config = dict(
    n_kv_head=6,
    norm='layernorm',
    positions='rope',
    rope_base=10000.0,
    rope_fraction=0.5,
    init_std_o=0.0244,
    init_std_up=0.0244,
    beta2=0.98,
    lr_head=0.0104,
    schedule='wsd',
    decay_fraction=0.825,
)
Each number is 128 + 32 x the weight over its row's rms, rounded and kept within 0 to 255. Layers, rows and columns count from 0. Numbers have three digits each. The size before them is the row's rms in percent of the matrix's.

# layer 5 MLP up, 1536x384, rms 0.115, rows 913-1118, columns 128-159
103:066079157135110085171159169124179139150115142119169146192126090191111138156122126123125119145092
096:133161202086082148117097128109146101132170162130104180066161121080197142160102126177119137168128
095:105135158123130093191134116125153081148145172108028127092156138131080159174115122106156088198103
104:150180123138106158154183110113138182073110127104095142147150141147152121187122144135114170148102
095:163176151110096089153141108177126148141138108132091093200154138125158086101176118124079138111122
102:129151126126086124142137109075134078082159093068120130162128111132169156129134112074153156080107
104:070102138123149131133107156159099083089108080144078098123122109109122178149152146190127104175210
109:142126109119110102176147121123125105118127122173089148161140149122064135136106121100082105097152
101:155113105139085121105141068099088127131157112098163164128139129151154097089101123127079111083064
100:128114109094127142101093125147171133128069104102137107115098155128162085096106129082124136132082
092:064056129142159096170144069130157125091105128104137106087161099069151161137132129146097080141138
095:139082146076098120117132112153090185099163149123117123136128137129135149111131166112124104142113
102:117140141098069099125147113090105045092107083123138133152081136060187124161149123115157120093103
103:077146156095115103110116161056103161149082102184077114116119147088147141165148149123180127059109
113:095111140172145139140069027155120084115183151113131104081128152180125172085089072096066085142131
099:131095109135147123120129131099108125212137125117148130096132104107157131076129112125103111161064
099:129086108170101152125162130114117113069132147087188088088139156151132095144158129111159089154180
097:096139133142122128108139090152158094101128115093123174200117165114128111113158215116152139110115
095:105121123141105065063127164127118156128111143134090141114100093124140124114135171168118111138106
111:074140112138118167162114141158176151114118146153087110102114156140109097162140134144140144128103
094:147135139136101109115087073104166095058176115146108144086131097141123121121149112148187113118183
102:128175135116105097082136110141127141102089224200118141122095131134082174128148163131089094150159
097:134151129093170142145032131186153137119161140120123072063104146097121116143146151088121131100111
094:134074140122152140089161155123111145169117147136128117096133058119122116099124184128097122142129
096:087098191130134170123141052166083106118097082124106150128129158112073152137087123131137072138142
102:161153069125152136098092170172112105144102148134076156102122081146118159140085134144129122141081
096:099178130090124107161138154119114157128106148100158167164134146168087145106099092092066135086169
097:114140078066068166171123140068159131163143146098085119105147132109142160174133169084144143134145
100:106121077164146079111119124123143140085052110133086153145139160163129094083159193087198085140116
102:100101109109109124105138081133143166156120105147075102130051179113132120142122159119154105173111
101:151141085100140148135098120136101119107104135173117176113136141124110136204131154110181123128156
098:112098156112188153124102220155117103095109074149129139112124126181128139192090116091030089138142
104:113145098145142109138124107160128076107165130153114109150144128180185125103142119094145111116096
101:157161150109123092098064084106138145100124092143179170141180127098192145156110089124085079146083
091:103174149157142111158123133166134116081144137094139104104195115172063082149144133075119155107129
098:104128113107161147148122126147154141100112078067115093129127148120105141174143151100147186163141
107:154149106069143166177077090092132098138131080155132130091097131153178162138113127113117138156157
094:137125157130098151146149161156141048077128138108124169082122137110130127071123163162065189106112
123:084140142176171134131132083125160136164149181126120162152128119128147117129151103152125139114127
095:130121064133173165137129124116041091147163126046106059159122080074133134155107110059139139104151
106:148153117131080133121146106151124102114154139122145156105074069097164197119157082101106138092189
106:116126080090130144108118147110126154132156126071104079161145156110114134194168111115149123108088
094:091068088174223165121116144101168180130148143134086083140115176152157139138103104128125147191118
106:223182141136145118135100176177129203094065148180117175208115141140143134136134089103083088087148
097:155140125177134141088140195094117109089049103126123107161092071155135163201146105051176129172086
102:116153110096089119181172173125131131067111134090129123101117145118141117156112200138142129124173
101:122126131140132082142097134125174127113137097120067158086124125151118112100168123132086128145137
099:113102111106106145181114100128163090136164100069166100136152063132103116164169127104101093065100
092:094164093108159115186146153071140103070169110099175147108145103062075122044151096134186101165153
098:105148125151152115076077133145120141128104162169152101101110164157103127110110119138104127126110
103:140145149138096153125166157198162093137160153110168099124109171132098096110107110146106166178092
100:148196165118175153127131172128154125190109116151100166102118138125146132136080151144133148162124
096:146122131105161132064098126144147060122070107120137153157066161136117132159116108102089171106171
096:113096143127118112108113118103148166151136100142070160114106104140119121134097138102126107086100
103:111166154117072113138111148089064142019146143103188142113142105130155114110132134143108108206103
097:082125134153077159157120189061088085137154085114132173147137140190098139109074186111059106115139
104:155109102179137090135166116158083105089105048121121136150170160100164121108121113155106068108133
088:107049064124124106181117135171083128136093090136070088129090166125160122156172111050114131126122
091:143065100060161178062100165066115160099166111115198127128115078116147115092166201111094126135128
121:134166104075074149129117167092123100143158139140136116127119093135117105104077182127115119155110
101:078085101151091115165115130151118103094172119103130168188132149146104108097137084092082097173106
092:129125104137131096172127065150122109181129151120101121143091145140172159136144142126113143110096
098:071189136138156124135117139194174156124172109122098108120135167109190129161129141105116146208223
101:129161171068170133148127112130119190211098069133133082163129140157098130125152142104120141146164
102:198145138147112172163142133120130178190167150081138111140119153081116094207104100123068216164081
101:108088153124117139156139165099090150157102096135052134101106059117167115095139120112132136140111
099:068136142161082121127170183176111075078127069149114164167136158139155192137120126125168137115111
099:150109192114159137070157095071143110130144145131080132099084107166104104116120129131083131061126
105:125124134115138152125108114127123135075068140109165104076122143145112127117161102096110111119177
106:109144131122153157122129164162127132161151100133203103146200129078087156121164148133163064145136
111:081159128085164098178109124088089092161168168115121071214147076157128070135157142189132116107144
098:119128109075132131137068058118179095181092116180089084096099168074157205051132056150123154147086
095:136107090052153147112135128141191183127117216070146073116113140125171095128197095070096166138160
102:139100141141133157096157204156120106118157091151153124079128139144113085164174151095186104136143
090:130101140108121084104046174148087157167106141149029118114105171076137098129121070086122127123164
100:074125095059038181095110129164136146161129153112118132176118182139116127198175151137192172102084
093:195081121137157145121144147145136095143118121153155106076145155161095150127153118120072178123141
100:170122143118073124085154187126099119086092114169135099104154150173132202138176129123147109164116
103:162154108114087124145124142115200173162061096132113095145158108131151116169127081042110084127156
100:136125124103069116088139087065081101064082063160187123123083099110139108079116174156174116141184
102:174148088099165098106114141115107142121113082135046087139169170083117098074134182132147024115079
101:103122113090133142151106176105152162094059104084141102100134115057118106076134168117069149193127
089:102151139122177130100096156074188162141168137102075083167164189157081099127143122082150152120126
105:078136108123109137076114187113076086064120149118073085099103115081133044087105120193114132161106
106:135126154118092071111135084097131096131100192111156193131113109150135166157095081150123088113171
089:150087111094221097142145125105125096156143140060153083135102083153125126095075146101133103160139
110:097098116108117119159106098144100141118124105150155077107154147133140114097051165112159124168105
088:115125140057165146204105121101175150112134110134098104115136083142095112130192094059109146121111
109:163173160100120148082150163129157164142094139097111134092112102166103156136119108164074134125080
100:155123084079155117138132150112135186116129122109136106131160137113110158119150152104177096138074
101:139094160145164104122103160115127126137108165149141128104165128158185137148146105163115119185085
103:129099111113146144140090186145135104124167144102116118139140158155111122153152155114060155093181
095:160093119143089081078108124177133111111146121149124123150110073160142144134090127109158105117197
101:084150107146125161125122159108114152101129192103083193126128149152119108163130162135109061125095
096:168166164127129073104042088157162136143130181177135131177063084156162091111108087153129114158156
111:092153088148097122140119100139093109139124089174083135137123115059131144131133139146124155082193
099:163099093154158111121122134158068119101136164171162086107132129109115102143187140098117137151147
091:132127139131142093148101079085097113134048149082056091165104110134099172118100145109137147132062
097:103083130105151114101087163129128105136159160100128163123024106102122124156152112161127092126089
100:104133097141070117107042123178153126084110130142195154138128154141092156157141107213148086078100
103:151125110142158124098144142080135148085175150144136162151083128104106137144116157153069132168131
096:150102135102148117025178129151090109111077144110137218137152109082098104129125149212136071152128
100:123144114121127154094114133187126125202092121144095152110163156076108164175157109160043151146160
095:117118114133139148077107136169118103134136094121126137144141079098136145132138103100123192109139
103:049145166122073100149130092146133103137163130163098125168106132149120110109134095119107123095147
093:102130107096045140174182154110117105085136153089143163121135066092085110142140179121184135040115
098:122167130126188124084137204081132067104122135132129150143164153089143082145140137069091124076095
103:121063169085086121123098200142138155158098125153166090105157118142112107100091089029162219126142
089:128137083097076120122118117139069097093143084152113137086188166108093098169069099074115116112159
094:071098115061176105162111175122106156131157087106152100150146148075120130143078093091153153143146
103:114106172126138147092147142148117128074182136180155110118063106173129100106103178150130128135116
090:141060072145112115129177123071163071095112143206156064186140138142163115148157125127103092155113
092:130156149128159113094119113118155147134139121142191097154130134166144118128141144043125138054081
098:116149067121176097075103142143052140143117140104155180144143170128169172118134114120121108092191
108:067160124144149085117123125125112102094144113112169205098097160104107140108121207139157101135146
100:122180103123078140148059064149088072107159119081109094126106126096145139106100110089138097102124
101:150131171105109141131121125133197102127132164155050070079107102109160151180087140129117086076091
098:154098170126118110100145131172155151081132061155155101087131122111111130150183156091148142114142
099:125097170073146195139125167097158153096108148126095148164141129189173179115134130114105142080098
116:160067109180165118165057104096141153086108189133175135088105116135119160148157092155089102125100
104:172169123132109110118157152152119143191179116122081097139110146130213095129115120075083103090134
095:150117120130156100144098148140109126096092118137170145127159143089150193069052066132109043134106
099:120162133117065119142088118152135118068125105163136167097101170136200128161138164162094019121114
106:163154121121142108120103099139123126158111218109113170170089097169145183139117125096132111125157
103:148131127125147133120078159203113110110146160147163112146123159089116117147121131141155163117110
098:100109074102161148139148154105072112156185143103127107092222092119171190136145144070122082076084
108:073145184143169134137107044089114115173145149191151100144127118142079148114198130113103097149149
099:091119120116119129176136114144129119137139136119145096123110108050107100156163181088146158161139
103:186176189140111137132192105179149062093106099103146113170085171073114086176175094143124141113142
100:096168039132113072132098126133110117085103140113103072071120181114172118095133132140124139100117
100:106131108119147136114150095146068092090183221171117182156141148116144149137153112194099121127120
091:138097163149158079118114063158169112169123158151127134135152106191187017109186116105137110152109
101:154129178143115118155094096092121202150105109150092112140141187138108129132095167144129094110112
106:161145098177089129135141121143120102113132119153096155091105099043136121111080141128108083141185
092:141097130129126066120162124102069120120149137153121128059143102145129060109084125116142081130091
094:160092147168133143098168114121151148083085123103171141094153080062121147115138159171083145126095
097:127115152160155135151175135138146152088132108113100067082142113069104176134106171148128173155152
098:153141194178134118106157136125078163107122072117168134129141125049089106121117156123197198145098
111:118192108138123101151043088164147129155188047142158104174109090102098169150197128083169137081106
109:103110149127195155105133128123086134079139129099144128140083164065093140144132141122056137102133
098:152135105195173125235167166090139138099082126166100127147132169167133131221137180086124099099123
101:156078137128115179134136090153126097155118130127078106133134107109060126141111116157109125144162
096:102118067126182134147112230108109102126150165134165134080179201102146091078118135124142139088170
092:129161132101158097096051101176116114121092049172151112148104153118111130148149086116064117114146
095:140109150077145094119090160089145120150143143122070133095113123075157140090121126050151159105081
102:144103069119128079135088099148102084179093116112107146071144091132131141059188102099148123096085
094:128061117162207098129179200084145102079049120129145099083051109099114134017098138155121079165123
101:134172127157121198069136159120155103099052137124121147094089129076136168169114123105110110105093
107:208151107138102139082155103124091089159124123128154199111132166112083073125136111107085147158092
093:113166179124149165112109102127119117130097115159178176092137116102126086115104156101112066140092
105:095091158082078090076094082149101111181159182075145119131095108182128136077137120107076108075134
098:108092180138196125152137151102070049129149176145110062113085105181133145129158076117180160104118
099:184095106170117101145118087143183111090112147075128103123163123122110159192074135085111165120145
093:106097168148208079166132201105172142113090089058104080158110114176074176119131103155144174190074
105:131104170114122112117118126095130155118141146101166122153101140119142170157104171185108195177123
091:130108131122136116137111104164183075147106080129114130132072140118131136133113147111091069187099
099:090163178096198118162116109131124146079156057113044115134180115137128165121136089174142084123094
097:113134141096107132179140113163126146181119088094112170119058180092114113166107203063124136128072
097:167115095078160153154138102105138112087147148187116162059181122144058072170133081090146155149121
094:073131167118134092075161125094114139171132097100072131099086115049109091125114075138145089106108
093:097124138131106079144147128065102111102126138132183147145110134102102132134133112109087104103138
101:156190128130077125132089174141130091104143172123134108201158170126039131043140141128085203080180
091:136101145113116125138151140111146155129136128133117063095069079108126088090167138137158119125107
098:086126075149113115137127115134131101138141102119069120128159169085154098080169088158132118127110
096:142174093134148081113116135105161123153121093188076089097121129151121156129117110110102174147152
096:163112182087099128119155123108166102104107130126071143080094103075119135146145172155116125086121
099:091115131137168156118130082173118094148183124088162152080070100137153054122179124090099108083150
092:106162158101156158135142152146136111105127084115100128159120109109134139188176121113143171157133
092:153134149115140114130187132153181174102125075104087139180134112139126156091184106090085130079126
108:078073145161138127168158135113144100100112096137142088063186152135098173107144072109069141065129
107:143137085120136131095119072141125113156170104155121151116082105117142054143142138071166123123150
099:144149095135123088154165183054096139152124068136140113137175136106101104094180157078148150108129
100:144152176127141098183105143127140100124160138178086055086148071097123165187168125149152108131132
111:130149132098120139068114143112145131108157108112099086100172102124133058181169122084191137112111
096:179119100097176165091165102135099151122130162103123118148126126125082093155154169103094117168089
100:056142149169117104155139186075117119091129083135124154132095129118095151113149147090134147126189
123:213138132135131119196168164136108068137176160217115100078191163176140134171171104104127154145160
099:181137071151137118132135164103093106152121173140124112163178108137155096150152195176140138127132
089:134136145105154105183141069139113047108121081120136105129149110158133131104091097179138059122047
105:181158114101094096165125126146099089121150113140100133083132144169153097170118143098140126073128
097:128062140167088067129087147166111144126102135105126103084106107136114090152165140077100130151142
101:156161152123090183143080150146097079087125145138083179110154063088144152157143132158110077224100
098:141131131113143095121102127116149129129101139138074175092182115078138068029120190103145106096194
101:123137160146123117119106126137160176116181217130099080074055092124156124134100166099173140079139
092:072166175147114125156150107118132081178091130160131144157126141097076070171142097117099126129125
105:104153114124111120149139140140114077114195134129205163164115114086153139132103153117072123112093
099:151102142130165156043163104138157035108170106185137117100114123131103145181181122121078134131070
095:080131152067122110142099222102149126130101151184152154077124235096145089134113216129065114153108
096:140047154126154100126099116140160166050188114182156132130131128173109080161158128059120152169100
097:126139106103104082123133142131115129166138190110162191126111083164154092088165154114111126150099
101:006151144114136149085124135111082092147109070157159118127117186137158148157155099091136105135093
107:100121130136096128093154136154123099087118098151133074057162147103153082116177185117093110124111
117:073177102171110124144122154106120116060114154100110114205102123082182130141114156156140101174118
097:150108157090099048144104128086158122023096120118127108159151169153087124130155119153102161213167
104:130149141116117173117156141131082104168112108133129142125113191142203123112119184129148114083125
105:087116135126099134169102168152158119172100116136131167167062137124169142063116094173120088056099
092:159146135125137075153150075153097126110039100096110167127167091097070154098085107136125103088080
107:136121093178178181114109129086152194088120071128145129182165164183160117100168098122112071125155
091:083072145096130134112138081120150139119178166129074088123145133107096163148137133138185112116092
101:117204135085096163102113126089117139185137144146102143113118156124125127116066138150098133063130
095:169135044055132109133117141167126143108120207106130117166086190152120101145175153111104160104146
099:167125163100154139157092144113076109149084128140126106091059116070113120159142090129090111127170
100:081164084131140179130066159116154149099153137155109117168177092103128132123147102113106125165115
088:121118151085160109080119138122121160141144122148168080128121168087136180102162094108169107072110
105:156237074149111163136106132153137135110104091114126170176050125133182156060109129107170118083115
117:161149108091127066156113077148084124127119191154117159142192177085128155092142142168124085128128
# layer 5 MLP down (transposed), 1536x384, rms 0.116, rows 913-1117, columns 128-159
103:149143116140160100162153158102152179104139117096215105112126117101134120136100180149138073173149
098:112159159131145106123113160091078167155123117130083162162141123119179155174092157099179107149095
099:094109154127120111120090142179114166108108078173124120067135151095140135100121061145121159110100
099:153154098165126134078180067151124124137152113139143118097148122090098078104083141126082217184139
097:150121131101086129158131201119151151102134132137176164096207084142098077171145091133129066121067
101:205139113167207079164076180130128100132120200146186117128144193154086119055085145163147096149104
109:146146104133083169121143137126135138124150137140175152130144114108136061144150168048152105141121
110:122118161114108106149140033117167127212129178071155119172143116153127134158133076160118107132100
104:147095159084129123140185063171130069108139099130117130101064123117140121152116144074069138166135
095:139137145162150145146140157106125127171198103171114164104167140133114123127129141107174181112150
101:107143148175098120139111118146156146167177176145169098097106095116118112099093105145112108145163
095:153105081151106179052148106105184130140142154083125124088165130114111124123129163153148094179100
103:124165130155142159088125111163111141190148140117124096092134133212159145105121176145141091085121
104:113120092103130116108135149166080141127156106176114080185066085110161167135128153114094100128097
113:098079140146087094146119138128116186124151102090210134135156144202078054096065159109091103104123
099:152141106102116147176103160144140169102083081140130163192124131120078142149155165166150131128165
101:134126119146165141176170162140172185126124146114099113067081091094148128070134135146179114141067
095:122178107109080104195120132187125120139120135139104136163151097108172081136149109117076131153131
093:114096182086088086128104130130128114090074057204088145129101118109057162145056082184145135061102
109:154144185104147119112132111150113069125169136164121076108122149096133095124143118106088178130109
098:137133123180079093070150135143125185123153129098188113064106078132150125098114104179141105135079
100:076132115160138091112167115139145113141139101104091098134120077118126121122156152149125115100129
103:140119155156086148160173089117079113098131051121116128125173151131080192139111160187161061162139
097:103126117148169152106136093153165175136150116180150125148147169105065122173096129098127217159180
097:163165082106183130175155153104118178141115164101173084115115099110194114099166138137127156157177
106:116114097091121109175075111144170122120087094069108121109050109159152129112123091086158140067089
094:148121155086058108107143112122117135152137174137091120098115134148183135125110165159090075148102
093:090090114146147113181042107122219174152174092126163194160161048179116081152175108155138094100163
100:105120136102103107154143175134128126134189107079160120150197175128084160102113134138121137095062
099:105173107128084132122141135174091175148095145080147166083106106105111124099154142133152161113100
100:154129108117125116164119121082109127136145165140117094137101146152181106140084147138054136111143
096:190116102179173090138128091117157210162142102136200075141154147152136138107147133101160146124108
103:191145070169118107118119141116133119147128134117099162175144115178138140133135072098129140141116
102:097046137134160154139101127086181068114178178096138124136099133096078160177141182147137111160117
101:155087085096170116135100131092138139174143143119146109146109138138100162101135134168151087106109
095:062117149170127102129129096156180145118204081151134155097153141149087107087189116162165153117093
104:184171145174095146175106149135107162112106153099096136074099101105130125089167156030159093122164
103:170127148166150131118107110125134160132135150164114110191136160170113113146127212108163154096147
121:118158091156106166120125087173183147143125135097149129094090134089175105160131106153175174123112
098:094138076078109113125144130174155184103139097168165173100152139172172094116196165112108134147121
103:110154123150189128149147180162086124136147162130135104121130195084094111141146108142185135108100
098:111115173137090088128063117165171147151117127129173112107113137042167163094135092129130144166187
095:074119162064140077171122123117121176127165076056137155126137102147060123135078163113171141116082
105:177141158101171115117124102194073130169134096157066166155115055145113139104086144178123090170125
094:147145186166139162094137132140124117134151152139167107103150143127110112114119117134100141126142
099:102087135143102103106087132157136164111146100114172107107116089088122135082076092148159117150157
104:105151113114133188147139170124146146112128093085099124116099116126179086168153181139143079136110
099:240128187156134094091145135129079158185086118118131142100101123103151155075157189144130108156136
095:124137130192099125114132093119148113161162108167116131186175182142174108188088114122133113154125
100:092130133099127149148107115093097120133108144172153141083121106109168123158139193098137104128149
105:139144121157114075120142129106143100103126096141149127127124118131105131158122115130123139070147
095:098106144105100182132122128138157126113150088132140206186126115130149208173164088169183106163132
097:113104163135119112176128155188098132075192093174149122097178117075127135138134089162172105134124
093:100101157191116139106147160155135155076105140150146153146203127116140157136125103174166127127111
097:114094104117091127090141120113183143127095138121148194157123145135186183117128129157135120117111
093:100131097134106133111146126135205088122105143094112097178173143140130143173102077135102180077149
101:211060161124138249183145176144105194129111136118103075170155097165113120186149186122111096151126
092:097095135152125175094137175136166103115037180134121163173130085118150132100179087107161113085090
092:165076150122147091125149112181158110083115088125072129132125139158142122157083065155127160134144
119:130090144120064148084176086120115145139140114098096164172083104190107173077092106046165112059155
092:126146084121096130145131131087107133164092134199126115121131139123101070198132187124095110176175
093:135134178112127131054113150149147138083120099089191130100112158148118096130080101135144119149142
097:109106116158162079080117156127066142071155125169140147103120170155090143165117192115147138168155
096:123216099163095181083112193094159108128168186123152088101143143130149096162097151086109147147127
099:105088130160160125162091067209105128102109112144131199151103177151056176045102151155144140106124
102:111148124122115106064163155152138167147113137113113132122181123152135189092119134118153127175120
098:116096156104151086110125079088139165139108182113187078132185173088093111099179179139134155106180
098:160111124127117104117124127147157085137123137170119178126203123119144137138103079141164058106138
104:110137097107099067125109062115087101133129118098098076111134094096112157139109080126104137145154
101:096172128152057186096136099102098110199111171144138181125099088074143100101161139134118129141147
115:195131149117188140132096087171120119129136136127153040177129079130196124145137167175178190067184
096:132133153122116127202127147179086165041120121143159190115105133170081094146162150104084091085127
100:138094101200134064158104102145131133156122081154106178130159113161078162142031080122173120172146
100:102114086130153088079109093099142187077105131132105169101080092173120135109131093156131125150106
096:078082173184128086137171134108126099162130125195134175169088117146147179172140075091119094130102
104:103158138109089077189130089148088138181162150114133134180116090117104089126126136149112125165130
095:090151139163122159155080186124077109102137123117154118117174149119114126090157128054131104153141
096:173147108083144160105164145115154101172180186152115167087156122112151121132160087130123169148089
100:101113108163158135142156103136153090129087093142190107156118121115117164159089091114144115120115
105:103116126133053148168114147118135151161106110109135170138131118184119132140138141159087092129156
103:112133110087124210162180080140146134149115053151137099104160105146153206106133124145101123130188
102:145122051145098133070137060149136188175178130133143175085069173137140144135094140162127151159139
096:110125099123109123155174079171146141083211087065135177101102083098163132117144114162087197036073
104:124133150168080191095159134126103106132143115112078141118093098100077142121124081116144098145144
094:127196097149162155169166125120127113143088093118130053063123136154074133139175123149113090132118
099:063126202096171082138164160154160130075101121139079169130116123101111156105136116173101156088063
103:118087143104141122126103099115149133178148158160143090085142156126114142090108088094103166138154
095:124096145136077066086157112148067096112147149146129079098114153166154097154075108143108144115117
107:115132138107111147108127093118156173195105104137149090083146110150079230095090119112142173163121
101:116161075155135147095131103098103187146071137149170112171155130083192111139075084127138111109104
108:147102141133108126151124116117106201162147156119129048108130135143137108081101049124150116142064
101:082092124109150097149104104191110136101129097115122149116134073167104109079114133162113056160157
101:165121110137086172121140071099122116127086120072101188134091193160087110157097184138096076156089
106:100145102153169131138129112124120221135138178065127108137081151068148086132134178157173138167147
096:100140118072146151143067106105149128133122101136064112116123134141136127098108085152158147158166
107:141131099150108144173125138136102054159145094107096153126142150105155121152143154189136141131162
100:098117136164162140144121128139076127119106098134119088162119140118157142079102103132149089150142
102:060094172128072166083169143103145144101193134132165143105158140136123098110175045154092113122158
103:172100150183155087149195172076089110059106127197180154127091097187135081169144153103124116123088
097:163217138107173112112138094159136134120143122119175165077119095147146121126167149120122118085136
095:134168130122127136166189078107164156171143086134105067085069109146180159162173127138127127133175
103:112141112153110121141135106090110116148179098148125104073105127179087108151128046169143110168152
094:149103115108156169160100124077111166095171123104198127148103104146155113119092077066144121185056
099:124116146158100128098120067149163123160133148108134037144050104135118146159127147153195144142152
098:121151146174146163094117146114137164157110173125131127067137060172109144102126127103123120128121
096:075121128158090145137148144098106033156149090151157082152092156092111189095079091081157149133138
090:139214130142128145125125166120132175144171178106086125087149057186158168141110140088156059109085
105:136091161171134116103142175122101111107085119101152150163142101109097151101081091103085152144128
101:118110232182096171131141135130136162145077168118100110129108140093147118123187112098152151120124
096:108151148141100170107108118129133121134120191124139168099139136191113140138196137115150080130102
105:125078135088103113101084105140123142191172081110125113092131130112124140136127099136143063112118
095:123094128143142115141075132150115101156139133127143160106107112145153125135180149110125090132122
093:123086126057082141163079154077088077138121166119099187127131168113140116104134138188118106178173
102:101149133119116153113147136102135098184131063156196135099121141116048130130125096094111158138185
104:065136080133134111133130094095119137133060134106159178140146133139121137120086138151153121168089
103:071192175136129095170081133169129155088117149114058137183145109156208135198150060132109072091118
100:138161115104154165093171152094210119159086136095116187115126132129073157070145121111175121148071
093:095145107100140123088141105115107151091135130079162131162156182130101133099117117176099128169129
098:185102135144132123091145122126177125099165152119139101062121112175179142121158125156125115150165
113:130192144149116098108099115108124102154122099144144126162116108116144096145107115094120135124132
096:085152158152183129182138141157078121087082062175112101102092160092114149107171103117108175105129
093:131142183151095142082142064136119162139129143063112173154078136140145103158130147179195146139143
105:124122107192097118142095134106144123123091182194137132119122084085122134100115162111122126104134
103:131105118121114152079143050111093124144163103134087132127151134115121165107129097129102142094145
114:142108147185185118110146150133101093151058189160107111172140113117095179181125106098149138123135
103:131191116124089090178128086196147171090089123150132154155120123063123067084151177179117131140141
117:082114122137114191108149109104159154121143101118130143156068130120140182154142130114110159088132
096:063145083080106151117109168187150129136113127098210103117120087141093188104118145098081149132147
102:176089091135136112118109096138119106156162167110131147138133190143133141148111114134095167144177
096:124151140108083120141157127173112176098154112113111111088105111118126109160148194130154125078134
100:096133107092076102096100102094117129154109113117083088089185136129095136084139071092102158089139
097:061130099087127140157187141137090245104150067075160067179080103052022172122079087171127170105115
100:076099124152126119095094130101117167069099146125133113112120096144150110107173151118149182156109
096:105069130140108073161086157081141105144179122084147162124110074177080092137118157073100138139148
095:127105179113114160185138166133118157123116118099099167167158084112087178112193113138117171061143
099:087049033093110099118115145100118114143151129151137169098182076170144146119168133089133126094132
095:120108098090063163111163152152114080182145119141104097182185129207081101109104147128114176146128
099:101168126159072147149188087170167106137175156127129168157097142173136113161067209066143078061170
109:122149102149101111086096090167065134133197057120167102137123142119067085176131107146128101108139
113:110136164122135122132120188192136145137120193084139129125119113113087143101083160112113124113152
098:068148118126117131144152124121213134179174136142146106126153175166141070068094095144102174128159
096:129119112139139117147140145093088139139121093145180156146080124101152153053123171155225187123163
098:147167114120126140195133138103170093135114144125174134173136134167155145153120124080117102115142
094:157106136156127100165161131146107137123121156130159108155127034156191128083126154114103151098143
098:092093100102116151095166134212185086118151099118151116103150157094105112139137146105084171107159
100:152194105136091091159148108143145138168137159082175068116127132104103146159120113098125190105147
090:126181167061043211146142142150096148162115136166131164099111106162082117114088065089140157175149
101:150152128096047152158111135094176098123130164098109159165153144104133087161129193079138115077097
114:154145114112131186115187136113130130200120098118148180109119191103177146147124140122155193113099
098:124176174143159057193101161185181150076106184167088079185081086124097173105105113149112113190102
108:150192129136096177096131133143125159148114113069090120094129148148154089155139126149176195160120
102:134143109110079072076159150100145149149171130136105134166132097136164087111155166121097172128112
104:145211145126092164113157040160121163133146144167167132158153066121210083104189147102102114159099
100:117155115146152100173154109126131125085080164137137114144110134141124126098168151151107144156090
099:116103130167134158136064203107141108128156112127184137165095180104138132177117149121149131160111
100:091116122138156163157174190092110152098138129076165166142175158201129151129096175101120096092136
099:159146153124115089098102131127154129088072123132148179127145128081219045141172230081112157132140
093:169159143090103071127090133186165096138081211135120127147147174089143154133194069135132109108115
103:116129123112116145120141164153126146173133124103158122065128128130157142152122125127190133101148
099:194155191121130104119082101165188125078082156124092135063151219128191186157121111186124079134117
094:145153110159102104141077153211138113091100137062166079082140117157131154136143146159113153138129
107:113103132102152138123133092084135143204118114121160075059094152140186121149128135141122081133164
096:124176075075143161100103162137068087164173176123147099148141158158145133160107127152089083150105
099:170085126101172102165098133089124144147052095141120080087121128118136132123126120134125163100116
100:066160105140119154140134086109135206120130094094138119085120079123150061108128183156137158133109
099:158061131161133122120156211146084119108070151122158121161099104147141087158104181199149119106090
100:112155082062142123098093129173084131148126162151132165101061153165153127223151130105117131123104
097:115110162164131104116131113117131110161095143128121119064167140119128102089142118113082133164136
095:123079119129111144170066158130160126141131103138159109099134179064077114156069116138122154063068
101:160103094042077156144119099177150104121163057138147119117227150108154137094174091105155109091127
103:107106089162147155138130133135112134102054189102180114114160164135138149184174156153164134131063
096:102121166111124152113160115166168149145132098119111148134130062116108111104121092153109140191100
091:127069087122155154052144098110108158144151129055128096152081122142084130101116089151121137109098
112:078128072151092139140132132153133180090108120134196175155127167158167158113102141122112146149142
093:173070176098131096184169158160175044122125096115206126119143113099137171094124185130129135098077
096:186112142089154131152132107199182110150137170172202091099136083112118133113106137170097162104120
128:109137078137122103175177179144149130082118048199122121054111159139138111152133087152119165141096
102:151131123120100150177085052080110114157159139071200090157116080088131152118106152159182156090133
090:146173088127119134155133134180122089136042184111158124015085115185137150127147140111113144180150
105:131131129180159133129125149119124140156103099116111128087168109183158168116154100038122126078160
096:102117135114135138084227178183137146128190117129016171159104195124123137110096149186128092108134
110:124119169109136164099107123115133124160111102067144158098216094089130148130072113114138133111083
096:129134103058138126111111150137101090117135151133136107126090062179194136091087162118073128100142
090:098095145111179148095075095131045119146122084130179045166153127133120097137110115143109145134151
100:178134136132150065131099113140104205084164130130136108120144114198128115140156092155132116089108
100:118106100124131113138131098142096134150136101099063105200155115069145154102136107123091185180154
114:149107141102113097139101102141180148130125125090097096131092151117168070166119104137086124054179
097:118095118126122151155147100145113147156118130147154102135154147170109129124123127129147136175126
097:116157154170104115146152148133124121103179126116144131110106135098132115135160108159134111159116
094:121110140096091157197171116174167128087119124150109195142123098145130105150141152135116116116119
098:129137152113130117170138167169131223099118103104082117176159107141114096072111134154104091183116
100:166119126124174183082097142175206120185072139144100202129143120084107134111129101095129135086102
111:075094098202076127103119128142080154153164164087096101103095161133147139096126098158171118136147
103:086123176132149175172146191143173216186155155140204139138129136061183113084161130124140112110175
104:108090145174114129154084046177090098151010135124100126117115137124126053101140126113092156147144
102:129129139073151197120099077107083116129163116189133164148151099143098113139138113100149176080166
092:187155115087077115101099181177171125147203119127152105139129135143176092077171174053136147131102
102:161183124117095126098177151179164131167121126136151128175171124084086116089089081123172102150176
093:123182121129128123104048189195133116120122076112134153121144093092175085102096130140158128125130
096:133175188173081069157148122135111077157162142143136138138085109113130142065058106180163167155129
099:167094145150090137138125142180116119207093123080112127131183166074050154153148180140146124175033
095:069089114130092146125126132144168090113095129183085119159157129103118115122107088139188181135194
102:085148120116093118081139152087192153150107087150127128081109099148141098070174082068165121137055
095:120132125187074120151132127158091100108087148109085090150105115143121107138130113114092175174144
099:170193141169122103064125086124172147192154102110143139173126150159123062125125132107112146171131